Each number is 50 + 12 x the weight over its row's rms, rounded and kept within 0 to 99. Layers, rows and columns count from 0. The size before them is the row's rms in percent of the matrix's.

# layer 3 MLP down (transposed), 320x128, rms 0.305, rows 130-166, columns 0-63
099:45 43 55 37 51 71 50 56 46 46 50 54 27 61 45 47 45 76 52 60 77 63 52 33 65 45 48 47 52 29 57 56 43 52 59 43 40 67 26 65 40 46 37 66 37 65 60 33 39 48 51 34 52 55 53 46 46 40 70 47 73 66 51 41
099:44 34 61 44 40 47 67 28 39 62 56 52 53 44 53 56 45 26 41 39 11 46 72 52 50 65 64 72 48 50 59 65 56 36 56 46 61 89 45 65 56 53 33 38 55 53 39 49 67 51 26 61 45 44 47 44 44 30 47 46 65 43 66 31
099:66 21 60 43 48 55 48 68 66 48 64 52 33 39 40 51 59 41 42 58 41 75 47 44 34 31 37 46 45 50 37 39 44 62 45 24 85 43 46 60 59 38 40 44 49 54 52 53 79 59 39 37 24 42 29 87 58 58 34 48 60 56 34 62
102:61 41 37 45 40 33 41 62 40 60 48 48 61 45 48 53 48 58 38 58 43 59 53 53 53 36 68 56 48 55 43 29 43 29 53 57 60 53 41 56 55 55 37 52 52 62 61 62 52 64 77 50 31 37 48 48 27 29 56 57 28 20 45 48
107:35 34 43 45 33 45 43 41 62 63 42 35 56 43 46 35 62 31 64 58 66 57 37 44 46 58 37 18 52 32 42 63 49 54 62 49 39 34 73 47 70 63 43 67 55 56 75 45 60 52 55 44 55 52 43 51 74 34 53 43 43 57 39 41
098:64 62 55 47 42 50 48 63 56 70 51 82 50 54 43 51 33 55 56 39 51 50 49 47 54 43 51 44 52 45 53 59 32 57 50 27 51 50 46 49 22 49 64 63 31 62 54 79 53 55 62 57 31 36 36 59 43 58 70 63 19 43 58 51
092:46 50 56 61 55 62 39 62 48 41 59 63 27 56 53 49 83 49 44 67 41 57 48 27 50 42 60 66 55 35 47 53 40 62 50 47 62 65 35 28 58 54 63 30 48 54 54 42 65 49 57 55 55 44 63 31 45 46 53 37 62 48 64 45
095:40 44 48 44 50 47 59 56 45 29 52 52 34 55 38 43 56 37 38 23 57 31 62 42 39 50 54 61 62 37 49 22 60 38 52 71 34 66 42 55 33 51 51 27 50 43 51 34 26 29 42 33 57 80 65 47 56 45 49 35 57 51 43 40
095:54 34 22 56 31 33 60 59 33 54 51 52 35 52 58 36 44 46 43 59 47 49 34 59 31 67 51 50 59 59 51 58 44 52 33 44 60 63 34 46 68 45 39 62 50 40 68 22 54 54 57 71 35 56 42 40 55 40 52 56 27 68 40 57
099:36 57 34 50 43 52 32 46 51 60 43 45 37 47 32 63 45 62 46 36 69 46 64 66 63 53 51 40 43 39 48 58 65 39 49 27 47 44 40 49 52 35 36 38 36 55 53 55 48 58 47 54 58 34 63 36 47 37 67 36 64 42 70 36
096:46 31 36 49 53 54 48 27 21 34 40 38 68 50 38 36 51 66 38 62 51 50 54 44 44 52 57 52 50 46 51 49 65 54 38 54 52 68 58 51 38 49 33 39 43 16 48 60 41 37 32 65 44 59 46 47 57 50 39 61 74 51 47 53
101:56 50 65 28 55 45 24 36 50 34 58 58 39 57 53 40 42 36 66 40 38 40 24 59 52 64 60 37 59 44 38 52 38 53 34 39 52 40 39 26 41 53 64 54 50 49 69 35 44 85 33 57 58 45 58 50 75 57 52 58 65 42 65 62
100:62 38 40 55 59 44 51 53 35 59 47 55 62 57 53 34 57 57 52 52 45 37 55 58 52 52 49 53 23 73 71 56 71 42 54 44 48 55 39 48 39 57 46 21 43 34 64 28 29 62 55 52 30 49 56 81 53 39 62 63 74 65 56 55
099:49 41 71 28 62 40 47 31 58 29 41 55 49 23 61 44 62 43 79 34 42 56 50 30 47 82 46 36 51 44 41 69 42 48 54 60 41 41 55 30 62 62 48 31 61 35 38 30 54 54 69 53 50 69 37 44 45 46 48 40 48 51 39 34
103:64 60 45 48 58 57 26 41 38 49 62 58 36 34 32 55 55 59 33 14 54 58 50 46 52 46 54 33 44 56 49 56 48 61 53 49 54 65 38 46 68 59 38 46 31 59 68 57 38 40 70 73 38 45 53 38 62 34 37 48 43 61 59 54
100:40 61 45 40 64 73 49 30 68 49 52 37 57 57 61 72 71 65 70 55 43 55 29 33 48 61 53 50 47 43 38 54 32 49 82 59 37 63 42 36 35 46 49 48 52 34 38 52 37 25 49 50 51 58 43 51 89 57 49 62 77 43 54 56
098:43 52 45 67 43 42 69 44 45 57 56 61 47 54 48 29 43 46 52 32 59 37 46 66 43 45 53 44 29 41 61 27 56 52 64 56 37 40 78 75 57 55 51 45 51 33 16 42 39 59 28 53 61 81 44 75 40 41 61 42 57 37 67 50
106:46 51 45 73 33 50 45 35 29 63 30 64 46 63 31 48 60 51 59 42 31 61 62 48 66 64 59 56 67 64 59 51 61 46 67 85 44 52 33 54 45 45 45 56 43 52 59 43 52 39 50 68 55 72 51 48 52 38 38 42 48 36 58 45
090:37 54 57 38 47 68 53 49 39 75 59 65 51 39 29 58 53 54 51 39 52 66 58 51 61 45 45 43 42 38 56 28 47 67 58 56 46 59 57 36 61 49 46 71 44 77 42 37 40 34 57 63 55 66 49 39 52 71 40 41 51 54 41 31
102:42 61 74 63 73 65 62 59 36 54 50 49 27 50 74 59 44 55 79 47 58 57 31 43 57 44 47 60 30 44 57 49 48 62 51 37 62 39 50 58 47 61 46 56 50 50 55 47 31 45 40 53 73 55 80 51 76 67 45 45 30 53 53 55
105:39 42 34 39 51 65 39 42 42 40 62 26 66 26 67 65 42 64 74 28 46 56 41 48 41 62 71 59 51 49 67 47 36 42 59 60 60 48 54 48 36 43 47 53 48 36 66 53 47 35 38 57 50 58 36 33 51 55 49 39 49 46 44 49
097:85 57 86 49 73 41 26 22 58 42 40 66 62 50 58 61 38 54 54 42 40 48 33 36 53 48 64 48 50 36 57 68 34 54 35 36 57 57 54 59 43 60 64 58 47 71 45 57 52 41 35 76 33 41 49 29 45 46 49 67 24 55 53 43
095:49 53 44 26 51 51 58 47 29 29 52 57 61 30 63 62 48 46 45 52 61 33 61 48 42 08 56 41 61 39 62 63 58 50 40 25 52 42 50 49 34 47 66 46 33 50 52 55 67 32 41 51 47 52 39 41 54 63 44 61 47 42 39 35
099:27 37 40 55 62 43 42 45 29 46 57 35 34 48 36 55 53 59 39 62 57 42 65 31 45 53 59 66 45 37 36 43 40 53 40 43 42 32 43 41 68 61 52 59 52 63 28 68 57 70 38 46 54 49 46 50 83 44 38 66 56 36 13 62
102:62 44 38 57 25 60 42 67 47 37 40 52 62 56 62 60 50 57 50 58 68 33 54 51 74 41 54 41 50 51 49 56 74 71 56 61 29 50 43 46 60 71 53 30 37 43 51 30 32 59 41 63 53 49 47 69 26 55 48 69 57 53 54 35
102:33 48 42 51 44 54 54 54 59 39 43 39 34 39 62 54 35 54 42 37 67 54 41 38 38 61 51 34 52 70 62 69 51 53 58 38 51 50 67 63 48 33 64 19 57 58 54 47 63 26 71 49 41 52 34 43 54 30 54 43 62 64 54 34
103:62 35 85 45 72 37 49 62 62 32 53 45 50 38 74 46 43 55 32 64 42 67 40 58 47 46 59 69 42 40 34 34 45 58 44 39 50 26 40 36 52 52 67 63 59 47 63 79 53 53 63 41 50 52 39 35 46 52 54 69 43 58 31 73
097:61 38 62 42 65 38 43 49 65 34 51 68 59 47 39 42 27 57 49 46 43 48 21 54 51 39 62 65 37 51 50 42 38 62 43 35 49 52 68 41 46 68 48 24 38 56 46 40 42 55 63 32 47 47 46 65 39 48 30 49 50 61 30 42
098:47 38 33 48 37 50 63 38 57 55 79 42 59 50 53 44 39 28 52 32 50 49 33 60 33 56 36 64 48 57 32 38 57 52 46 28 47 39 48 33 49 64 70 40 62 37 52 34 49 57 68 65 75 48 42 31 43 53 45 32 37 36 30 60
103:34 43 52 56 58 63 42 47 55 41 57 63 35 27 39 42 65 51 44 58 43 30 68 34 59 56 35 41 55 41 61 53 43 52 35 70 61 59 44 61 70 65 61 31 45 51 49 50 31 40 42 49 47 55 37 44 54 69 66 50 55 53 61 43
098:37 45 46 27 74 24 51 42 39 65 36 47 48 51 45 51 39 54 67 30 37 42 41 45 62 56 27 56 39 55 32 39 49 82 50 32 54 47 74 30 51 46 52 46 40 32 60 40 49 46 53 51 47 43 52 51 68 37 55 63 52 62 55 46
100:53 54 38 58 49 29 43 58 64 43 56 73 20 47 47 40 75 45 57 76 49 36 49 54 24 61 56 64 26 56 39 49 57 41 39 56 43 54 49 45 63 38 44 27 37 50 30 52 57 47 50 71 58 33 49 66 58 44 33 48 47 38 51 46
106:66 50 58 55 23 55 45 65 39 55 59 56 54 54 48 60 63 26 30 44 88 63 38 26 30 39 47 85 18 56 29 28 53 57 43 59 52 48 57 64 60 59 48 49 50 61 33 59 49 43 60 25 72 51 50 53 39 36 44 60 39 48 40 52
102:52 32 75 51 28 54 68 45 47 51 35 48 61 44 60 29 60 37 50 59 43 42 41 59 55 50 53 64 68 50 40 38 62 38 33 45 54 53 62 38 38 44 79 61 48 47 27 52 31 57 45 49 62 47 32 29 52 53 42 80 68 43 53 48
107:63 45 62 58 61 28 54 63 65 38 56 59 63 70 43 51 54 47 68 63 31 38 61 30 32 51 36 62 31 28 54 39 56 35 50 75 58 28 50 56 38 42 58 60 57 38 44 70 27 29 55 45 50 46 61 55 32 76 53 73 44 43 46 44
095:50 68 55 45 42 18 50 33 53 49 43 45 31 36 39 52 72 49 60 53 54 46 44 48 50 55 27 49 55 50 68 58 54 39 52 57 69 50 57 42 69 40 42 57 32 58 39 51 59 59 63 35 52 41 72 61 45 61 30 42 54 51 45 64
101:31 51 42 54 29 52 56 61 63 69 52 40 38 60 48 49 48 50 50 60 61 59 62 59 50 54 44 58 39 64 56 81 47 42 55 68 30 45 52 63 58 33 45 43 55 53 76 50 27 61 60 54 62 48 49 36 55 66 58 37 44 66 53 32
# layer 3 MLP gate, 320x128, rms 0.309, rows 131-166, columns 0-63
104:64 47 41 49 80 37 66 39 60 59 41 50 65 42 44 51 64 71 76 69 69 33 48 50 49 27 29 50 65 55 37 62 46 50 17 59 31 38 44 26 50 38 52 43 26 69 42 48 48 72 44 69 42 39 40 48 44 37 61 52 48 62 38 35
100:50 36 49 59 40 51 47 52 39 45 73 49 53 38 58 42 31 34 48 52 55 38 72 43 57 24 57 37 38 62 59 53 62 58 55 26 40 37 60 60 48 58 71 43 47 54 56 70 50 51 56 50 57 44 61 71 33 35 56 43 44 68 41 45
101:49 60 53 44 49 45 48 52 56 40 56 51 44 68 44 36 42 57 38 58 39 38 37 48 66 39 48 56 54 52 61 40 62 55 45 31 65 56 53 52 51 58 48 47 46 56 34 44 51 42 67 57 67 76 61 56 49 37 23 44 48 46 49 40
113:46 49 75 54 50 65 63 61 50 56 44 50 63 40 66 42 61 43 44 44 54 47 34 49 35 37 41 53 46 42 59 48 45 50 35 47 53 27 48 55 46 57 17 50 46 54 55 52 52 28 49 59 46 61 19 40 58 52 42 38 34 66 49 38
092:54 36 62 48 50 42 55 70 55 50 75 56 36 68 39 25 56 58 30 41 43 57 52 32 45 47 52 31 58 36 69 44 32 36 69 35 64 47 54 56 58 59 50 46 41 43 49 51 50 54 65 57 52 43 75 72 41 38 55 34 46 44 69 48
092:47 47 53 32 55 54 40 48 47 44 63 51 60 48 43 41 64 45 46 26 53 33 41 77 47 74 55 44 39 66 69 39 58 35 47 66 44 66 61 56 38 73 50 56 46 57 45 54 46 33 49 61 49 39 63 36 68 49 44 56 58 56 29 46
105:44 59 61 40 71 51 54 57 63 33 61 52 28 48 29 31 49 45 60 47 55 19 47 57 41 55 51 62 53 33 56 50 34 42 47 46 42 46 41 63 62 70 53 35 25 52 48 68 36 52 51 72 63 52 73 60 34 44 67 54 60 51 43 34
088:51 43 67 37 73 56 35 50 63 42 35 27 49 47 57 48 24 50 51 38 50 44 47 41 43 40 62 53 34 54 66 51 55 46 44 58 39 30 66 45 32 47 63 41 40 39 52 55 40 36 45 41 53 35 39 40 50 43 50 51 51 50 40 71
106:44 24 39 23 52 51 38 42 48 55 26 50 48 56 41 63 32 59 52 63 48 29 49 42 37 46 56 55 52 45 61 40 63 67 38 72 65 63 53 51 42 33 49 48 60 63 37 45 58 45 39 34 38 32 54 38 61 61 49 63 54 73 88 44
103:60 57 32 70 41 47 50 36 43 41 45 64 50 50 52 57 42 47 44 48 73 81 57 44 48 49 31 56 44 34 76 46 61 64 43 62 53 38 49 33 60 44 37 58 48 54 76 56 46 45 46 42 42 59 37 51 67 46 42 66 39 30 37 52
103:69 66 26 62 63 49 45 55 54 50 47 52 59 65 55 31 47 52 26 54 41 49 57 42 43 55 58 55 61 43 35 61 43 49 46 35 57 60 41 61 41 47 61 68 48 35 67 35 39 58 43 53 44 57 25 60 77 52 90 44 45 59 40 42
099:44 38 60 30 62 50 75 59 58 23 56 39 66 42 61 44 42 37 56 20 51 32 65 39 26 39 41 47 70 33 42 23 64 48 46 47 38 43 31 52 37 49 41 50 50 31 39 52 29 52 58 39 38 53 33 50 55 23 59 45 38 62 42 37
106:39 47 54 43 54 63 29 45 56 43 75 58 60 32 47 42 43 49 49 42 43 54 57 44 55 79 52 45 28 33 51 30 65 41 35 75 38 34 58 58 47 44 57 39 33 63 50 67 36 30 43 50 46 40 37 58 42 38 50 53 62 66 57 68
101:21 40 56 48 49 50 27 78 50 26 47 57 54 43 60 63 47 54 25 68 52 63 58 58 49 29 60 33 51 77 57 57 34 56 32 57 35 55 50 63 43 41 57 55 57 41 42 59 54 56 57 54 49 42 38 75 48 52 52 51 41 63 42 41
098:54 63 47 54 62 54 27 37 49 50 54 24 69 51 64 80 43 52 50 33 77 38 56 54 52 61 47 55 44 59 56 63 56 33 41 51 50 41 52 66 62 40 56 46 32 43 40 31 58 64 63 48 28 46 65 42 47 46 49 34 40 75 30 32
106:62 47 41 54 62 51 57 49 30 39 44 43 67 42 61 32 62 20 51 55 36 54 56 47 42 60 47 32 66 42 43 57 64 50 64 67 64 51 44 42 60 56 39 43 77 74 48 63 46 49 65 30 61 51 50 48 43 64 46 57 44 35 54 67
107:39 45 56 60 42 55 52 67 51 46 47 56 72 31 50 57 32 56 51 41 58 49 37 43 59 48 44 61 65 34 44 41 70 56 49 68 37 40 66 55 45 44 64 59 28 59 39 64 40 55 43 69 59 38 40 48 55 51 51 60 33 74 44 58
101:46 49 30 39 76 55 52 57 42 78 61 73 59 66 46 33 44 56 41 47 60 42 47 37 36 70 35 60 56 42 46 49 77 49 54 43 74 49 63 38 52 56 55 54 39 34 43 57 38 52 49 70 30 56 38 58 42 52 48 54 71 34 34 34
099:55 58 55 53 70 60 59 59 39 47 54 60 61 45 45 44 43 34 40 59 47 54 40 57 27 49 49 60 43 51 70 48 57 51 56 62 72 34 81 55 70 31 66 51 33 37 61 42 43 55 25 36 51 59 62 48 62 39 46 51 71 58 36 62
109:38 58 75 62 57 55 40 62 53 15 33 62 33 44 36 39 58 53 45 28 46 44 47 43 44 39 80 67 37 78 70 36 60 60 48 50 39 55 45 38 54 65 29 31 41 35 51 58 45 53 52 54 30 65 44 40 46 39 45 55 54 36 45 53
102:66 59 41 40 62 40 42 51 46 42 32 51 62 31 55 57 52 56 54 41 58 47 33 55 73 66 34 35 72 60 24 41 38 69 48 40 58 68 66 50 48 43 63 39 51 50 43 76 56 34 61 43 54 61 49 56 74 51 48 42 40 64 53 58
108:48 40 49 51 45 75 54 63 48 43 52 52 35 82 59 51 40 78 39 54 72 48 38 61 63 40 47 68 47 39 49 39 45 39 32 45 49 64 45 70 53 50 51 45 43 56 61 39 49 58 55 49 46 35 78 54 34 68 61 40 41 63 52 37
095:40 41 45 53 55 41 52 60 51 45 66 42 61 56 49 32 42 66 59 46 28 52 52 63 54 19 56 36 53 52 35 70 32 72 62 56 42 58 60 45 58 41 53 33 47 54 60 58 38 58 73 67 31 58 54 57 39 59 47 45 48 40 52 36
101:44 58 26 28 59 48 51 54 32 37 28 41 30 60 62 53 65 55 55 48 61 67 39 59 38 58 42 71 72 32 60 68 40 39 44 66 42 50 55 45 61 46 36 71 31 28 44 59 52 41 83 52 46 41 39 53 51 29 51 50 46 42 37 58
109:29 72 60 51 53 43 48 53 67 33 32 39 50 56 48 47 43 62 29 39 69 75 44 43 55 32 30 55 40 60 37 39 58 56 34 47 62 47 49 44 40 41 46 54 39 63 53 39 55 45 73 70 56 56 55 55 53 48 42 54 53 48 26 76
097:38 50 53 44 70 58 53 49 71 54 47 40 48 54 71 44 60 62 48 37 36 71 34 51 51 49 54 59 47 57 55 47 55 69 33 51 44 45 28 57 40 52 50 60 42 55 60 59 61 41 61 50 53 49 26 70 54 52 60 52 62 42 65 73
105:69 34 63 30 47 49 37 53 47 47 36 60 61 51 49 39 55 49 57 25 58 45 39 52 66 40 36 35 45 60 50 30 52 52 51 67 54 47 64 39 28 46 52 47 41 57 37 61 44 63 69 57 41 66 40 46 44 39 65 68 46 83 41 49
093:55 51 45 61 48 49 40 39 57 46 40 39 46 44 48 51 45 54 42 49 73 36 29 50 40 61 54 23 60 61 62 43 67 41 54 49 36 49 61 34 61 30 45 49 56 43 45 45 88 46 43 42 52 53 51 30 42 51 40 39 53 43 46 57
099:61 45 68 35 45 39 44 49 73 68 46 49 65 57 60 24 33 56 29 71 45 39 59 33 66 58 41 59 22 43 44 53 62 47 48 66 35 48 66 31 61 55 58 48 67 48 55 51 26 70 52 59 43 50 64 47 63 46 55 46 43 72 29 42
095:40 31 60 47 63 56 57 52 52 55 44 61 55 51 64 61 56 58 48 45 41 53 50 53 53 59 77 46 53 36 49 51 42 14 37 80 55 62 50 48 45 52 34 49 26 67 58 49 49 41 50 49 56 34 36 69 73 28 63 59 86 61 47 56
098:39 42 54 36 37 39 55 66 44 52 58 50 89 40 42 42 46 40 77 37 74 47 74 58 55 33 60 59 48 55 64 31 35 74 62 54 62 34 49 45 62 45 59 44 55 49 81 38 49 46 34 48 37 50 58 45 57 46 62 46 48 55 75 56
103:56 66 58 51 24 42 49 54 47 62 56 45 55 60 48 52 59 54 55 40 65 27 43 45 38 44 71 25 52 43 45 38 67 55 75 46 59 61 53 61 52 45 81 37 75 39 59 55 21 50 61 73 36 75 67 51 55 48 81 69 54 59 43 46
094:61 48 51 57 69 19 66 41 31 45 58 34 44 48 45 47 51 67 48 32 71 49 45 47 45 46 56 51 63 70 40 70 37 57 58 61 68 59 45 45 68 57 57 68 27 56 51 42 53 31 38 52 49 48 56 45 29 44 60 51 64 66 63 58
105:41 37 47 47 47 38 76 23 59 61 42 68 46 43 61 54 60 43 60 40 57 30 50 43 64 52 61 45 72 58 72 60 46 53 59 19 32 48 38 60 52 36 37 39 65 39 52 46 44 20 75 66 46 64 47 43 47 52 58 40 35 51 59 63
094:48 54 46 49 50 47 68 60 50 62 60 39 67 53 47 23 43 60 41 44 51 61 51 38 33 45 57 57 48 61 35 58 54 42 46 57 58 74 66 32 47 43 62 33 63 66 77 21 49 57 20 31 45 50 55 59 59 32 55 60 55 53 23 59
100:41 63 54 71 67 55 47 68 35 56 59 45 74 62 41 28 39 54 56 56 55 76 50 42 55 44 67 46 39 58 53 65 65 72 44 43 49 55 55 56 53 59 37 51 64 33 65 55 45 53 32 37 28 59 61 70 62 38 55 42 50 48 31 42
# layer 3 MLP up, 320x128, rms 0.316, rows 131-166, columns 0-63
099:66 44 40 79 33 54 28 55 71 53 52 70 51 46 43 74 56 53 27 48 59 40 37 65 53 24 32 47 62 57 62 33 39 53 53 48 47 56 50 49 65 71 48 53 45 36 54 43 59 41 39 51 62 42 61 32 44 53 30 65 58 76 48 50
097:63 69 24 60 63 31 63 61 65 66 58 57 44 53 29 34 51 44 45 50 50 46 59 54 12 45 48 49 53 63 42 40 50 48 64 70 56 54 65 46 46 41 40 51 60 37 37 49 41 58 47 47 49 30 42 53 30 65 37 52 58 61 56 62
100:72 76 44 35 28 36 43 60 39 52 50 39 54 36 49 67 50 65 47 44 34 56 37 54 45 43 52 66 64 48 41 46 26 54 31 51 44 54 48 36 37 76 44 51 43 58 44 51 56 50 57 60 54 42 53 15 33 68 53 42 52 37 25 32
102:53 54 41 45 59 42 59 33 30 53 59 58 57 41 48 62 49 56 58 44 43 52 58 45 60 52 62 39 62 60 48 43 63 69 28 39 56 46 43 19 44 49 27 50 38 61 50 51 49 41 76 25 81 70 46 53 77 52 41 43 52 44 54 48
095:66 45 26 63 31 44 47 46 40 43 49 32 35 38 56 37 59 64 42 43 36 41 36 44 67 78 51 44 35 52 62 69 48 55 46 57 66 62 63 43 40 40 43 46 63 40 35 33 52 61 37 28 44 55 68 83 38 59 39 65 51 37 50 75
087:39 65 61 49 49 50 67 36 52 35 68 49 71 70 57 58 45 37 62 43 47 58 56 60 61 57 47 46 29 75 46 58 52 46 40 56 54 51 38 61 48 41 75 48 49 61 68 42 45 54 57 73 59 49 49 35 56 39 81 74 48 52 68 47
098:41 43 50 66 46 66 44 27 65 48 63 61 68 65 47 61 55 38 40 42 56 57 34 43 40 44 64 48 51 56 44 41 42 44 51 49 51 25 71 43 58 43 35 44 61 23 41 56 46 53 55 39 37 58 30 74 43 46 43 53 45 50 64 40
095:60 40 42 47 20 67 29 53 31 41 53 56 54 55 87 65 45 52 45 67 51 57 41 58 57 66 44 23 45 58 27 53 44 46 54 47 62 70 34 52 56 41 67 50 60 58 61 36 50 71 53 55 25 76 49 46 42 41 52 33 65 59 27 47
102:30 57 62 37 49 54 59 46 75 56 69 65 65 79 44 60 38 56 40 51 58 58 47 73 30 39 33 52 78 55 68 68 69 56 31 43 50 40 68 70 59 45 58 46 48 61 48 55 47 55 33 50 32 42 37 56 58 36 21 54 30 78 40 59
101:58 47 71 66 31 46 49 35 51 39 53 55 47 42 53 33 53 41 46 37 57 66 19 62 52 47 70 36 52 48 63 46 36 68 63 50 33 49 53 57 37 50 71 42 62 48 59 49 58 47 56 35 44 48 51 39 37 41 60 36 66 64 56 40
106:55 53 62 28 46 73 44 42 53 29 59 51 48 53 41 46 34 43 36 61 44 53 53 36 48 61 37 44 45 64 56 36 53 29 43 35 51 72 68 50 51 29 53 50 62 32 46 56 63 51 38 37 52 55 40 55 41 45 20 56 24 44 37 54
102:44 42 35 53 51 68 62 58 42 31 58 33 63 58 47 32 39 55 47 51 55 50 56 37 52 27 60 41 63 58 53 27 32 54 47 48 48 54 20 29 47 50 58 53 38 45 63 57 36 48 33 66 46 53 47 34 49 43 62 43 40 45 45 44
100:47 34 43 74 42 55 43 47 37 63 59 44 54 47 52 62 66 54 54 48 46 53 68 55 42 49 49 59 54 33 60 69 40 30 55 47 42 61 43 45 70 40 36 73 74 48 33 54 73 40 57 63 47 29 46 80 29 41 51 57 38 39 65 59
097:66 51 40 60 53 50 49 51 46 56 50 48 48 58 51 46 39 49 56 59 66 39 49 41 49 44 64 46 41 50 53 45 62 70 56 32 43 35 66 45 27 76 56 60 62 45 52 42 76 56 50 38 46 73 37 52 49 35 52 62 63 45 20 64
094:52 32 42 44 42 54 48 60 29 30 29 52 59 34 55 52 47 51 67 45 49 51 22 51 45 67 44 57 34 50 46 39 52 59 53 42 57 33 46 22 42 48 55 60 37 52 41 30 50 50 63 46 47 81 68 43 65 46 43 68 46 58 47 48
103:39 56 48 53 66 46 82 54 24 38 42 41 66 68 45 51 65 24 50 60 46 52 53 42 51 38 57 41 37 43 50 64 46 67 52 61 43 72 46 40 71 46 57 66 73 75 71 42 48 46 55 33 48 56 55 43 49 47 58 81 53 57 52 62
104:47 61 58 69 58 53 46 51 47 54 50 57 76 43 34 43 35 63 19 40 66 35 54 52 42 53 20 50 57 29 70 47 61 38 60 52 52 19 46 71 52 31 52 67 52 54 38 63 53 42 40 55 51 57 40 53 66 43 50 51 60 37 54 22
099:38 47 54 57 28 69 50 53 60 49 39 41 39 65 52 63 42 39 43 26 49 44 58 34 64 41 63 69 54 70 52 35 62 40 41 43 29 56 54 40 63 48 51 36 43 44 62 43 52 23 35 34 57 34 34 50 43 54 62 58 54 47 72 39
092:57 59 44 49 60 41 56 47 15 41 55 57 60 32 33 55 34 35 22 67 63 33 47 50 59 49 49 64 58 40 55 61 59 46 46 62 78 61 61 59 58 40 47 67 42 65 52 50 55 43 50 48 43 51 58 58 43 49 36 61 68 68 49 65
113:52 44 37 50 38 61 71 56 44 71 66 55 40 60 66 48 65 49 41 59 41 50 46 37 49 48 72 48 56 40 42 70 57 45 57 55 58 51 46 65 47 48 33 61 68 58 40 32 33 40 78 46 41 22 35 35 45 64 44 59 14 52 66 42
103:45 35 41 66 33 45 60 34 29 43 73 33 34 35 34 26 37 68 48 45 48 36 35 42 52 64 45 50 45 30 46 30 38 57 46 53 66 49 48 23 44 53 19 38 65 34 54 56 42 61 35 55 49 56 62 54 71 55 54 58 69 67 47 55
095:54 40 61 54 49 34 35 82 66 64 36 53 38 52 43 34 50 37 73 45 34 52 68 51 45 54 52 29 60 65 58 39 58 59 32 58 47 41 51 38 56 41 52 37 51 75 73 32 45 62 58 68 64 74 70 72 54 48 59 46 49 61 35 55
095:37 43 46 65 63 47 62 42 39 58 76 30 52 55 47 36 41 54 35 42 53 19 47 51 35 27 36 47 43 40 50 27 49 42 40 76 47 53 52 60 60 54 41 67 50 54 45 62 77 40 27 36 49 50 57 49 55 49 67 49 68 44 47 48
107:46 48 42 52 63 59 70 45 37 49 60 41 42 51 63 51 61 35 47 44 44 56 45 44 44 26 59 54 57 42 44 25 31 30 55 70 36 31 51 56 28 57 29 64 61 41 23 58 56 37 79 62 66 36 70 38 60 35 54 61 54 70 45 64
101:29 59 53 37 50 27 62 52 56 49 28 36 40 49 42 33 42 58 53 32 49 44 29 70 47 41 35 77 50 63 41 45 52 56 53 48 44 55 30 62 38 43 41 57 34 45 44 58 53 43 55 72 60 51 50 39 45 54 58 60 45 51 32 56
106:46 45 63 51 44 65 36 67 48 56 58 52 81 51 59 43 24 47 47 43 31 47 79 54 55 46 47 39 38 53 45 41 60 43 29 58 44 61 73 55 53 50 39 43 55 55 45 53 69 60 34 36 47 37 62 46 48 48 56 70 47 63 48 49
094:57 53 56 56 33 47 54 50 46 53 48 43 29 42 68 53 42 67 34 60 55 36 45 41 47 60 50 25 52 51 57 59 50 36 37 41 53 55 38 35 50 58 47 49 62 64 53 76 44 46 38 47 48 70 51 56 58 68 55 57 57 55 42 54
096:39 49 39 80 36 54 56 54 47 66 45 57 30 43 40 24 44 48 29 44 43 71 60 36 37 36 35 58 45 42 58 57 52 51 58 41 48 40 64 44 61 38 58 39 44 43 47 52 31 64 60 51 47 51 49 51 47 54 44 55 46 62 58 52
096:64 56 59 57 60 57 32 65 62 45 68 49 55 40 46 47 63 54 53 25 49 57 53 49 64 66 55 50 67 57 55 57 42 61 46 56 67 32 29 46 59 50 37 52 38 46 62 40 68 47 64 50 47 49 60 75 45 48 23 40 62 47 54 47
101:51 66 38 44 55 51 66 48 44 53 54 53 43 63 32 41 40 51 45 66 21 53 45 52 51 77 56 72 39 43 55 57 50 25 35 55 68 40 38 53 39 33 31 61 48 52 48 77 47 63 77 42 62 48 60 64 79 60 38 51 50 35 59 56
100:48 28 72 17 46 27 65 54 65 42 65 39 73 56 58 47 53 52 58 62 54 49 48 48 54 34 51 76 43 59 62 47 39 53 69 21 51 47 43 58 65 54 51 55 44 55 60 44 50 44 23 66 41 46 32 38 65 37 72 32 62 41 49 54
111:35 73 41 45 33 48 33 42 49 64 51 56 32 41 66 52 49 59 43 73 51 61 50 44 49 30 49 70 67 51 63 42 60 29 44 50 54 36 38 62 44 50 49 42 24 41 39 38 32 52 58 53 57 73 38 48 43 63 62 39 47 66 40 29
105:44 57 65 35 53 57 33 39 29 49 33 48 46 44 39 70 60 44 58 44 58 42 50 52 44 58 49 37 57 56 52 61 60 56 58 62 57 52 41 30 69 49 57 35 26 44 51 58 24 42 49 37 61 64 50 74 48 63 30 51 64 38 48 39
099:44 51 48 57 48 35 26 56 28 62 55 62 49 53 42 47 23 45 60 60 32 26 47 57 44 50 50 45 59 65 27 42 51 79 52 56 38 48 37 39 21 53 56 50 55 59 61 55 22 53 52 45 59 59 48 40 59 30 47 47 44 55 22 63
089:39 60 36 39 24 32 64 41 51 47 48 69 51 64 61 56 35 49 48 46 39 58 47 45 32 69 36 44 43 43 63 44 27 61 12 45 64 53 70 47 47 59 68 54 47 47 61 33 63 58 49 53 36 49 50 42 69 54 36 49 60 32 67 64
103:50 34 49 44 43 37 44 49 23 60 31 69 66 31 62 57 41 56 48 78 42 79 46 47 37 68 34 36 66 64 51 49 60 56 56 40 64 80 41 46 50 49 57 33 48 59 47 47 69 55 45 51 28 55 38 51 28 62 37 51 48 45 47 52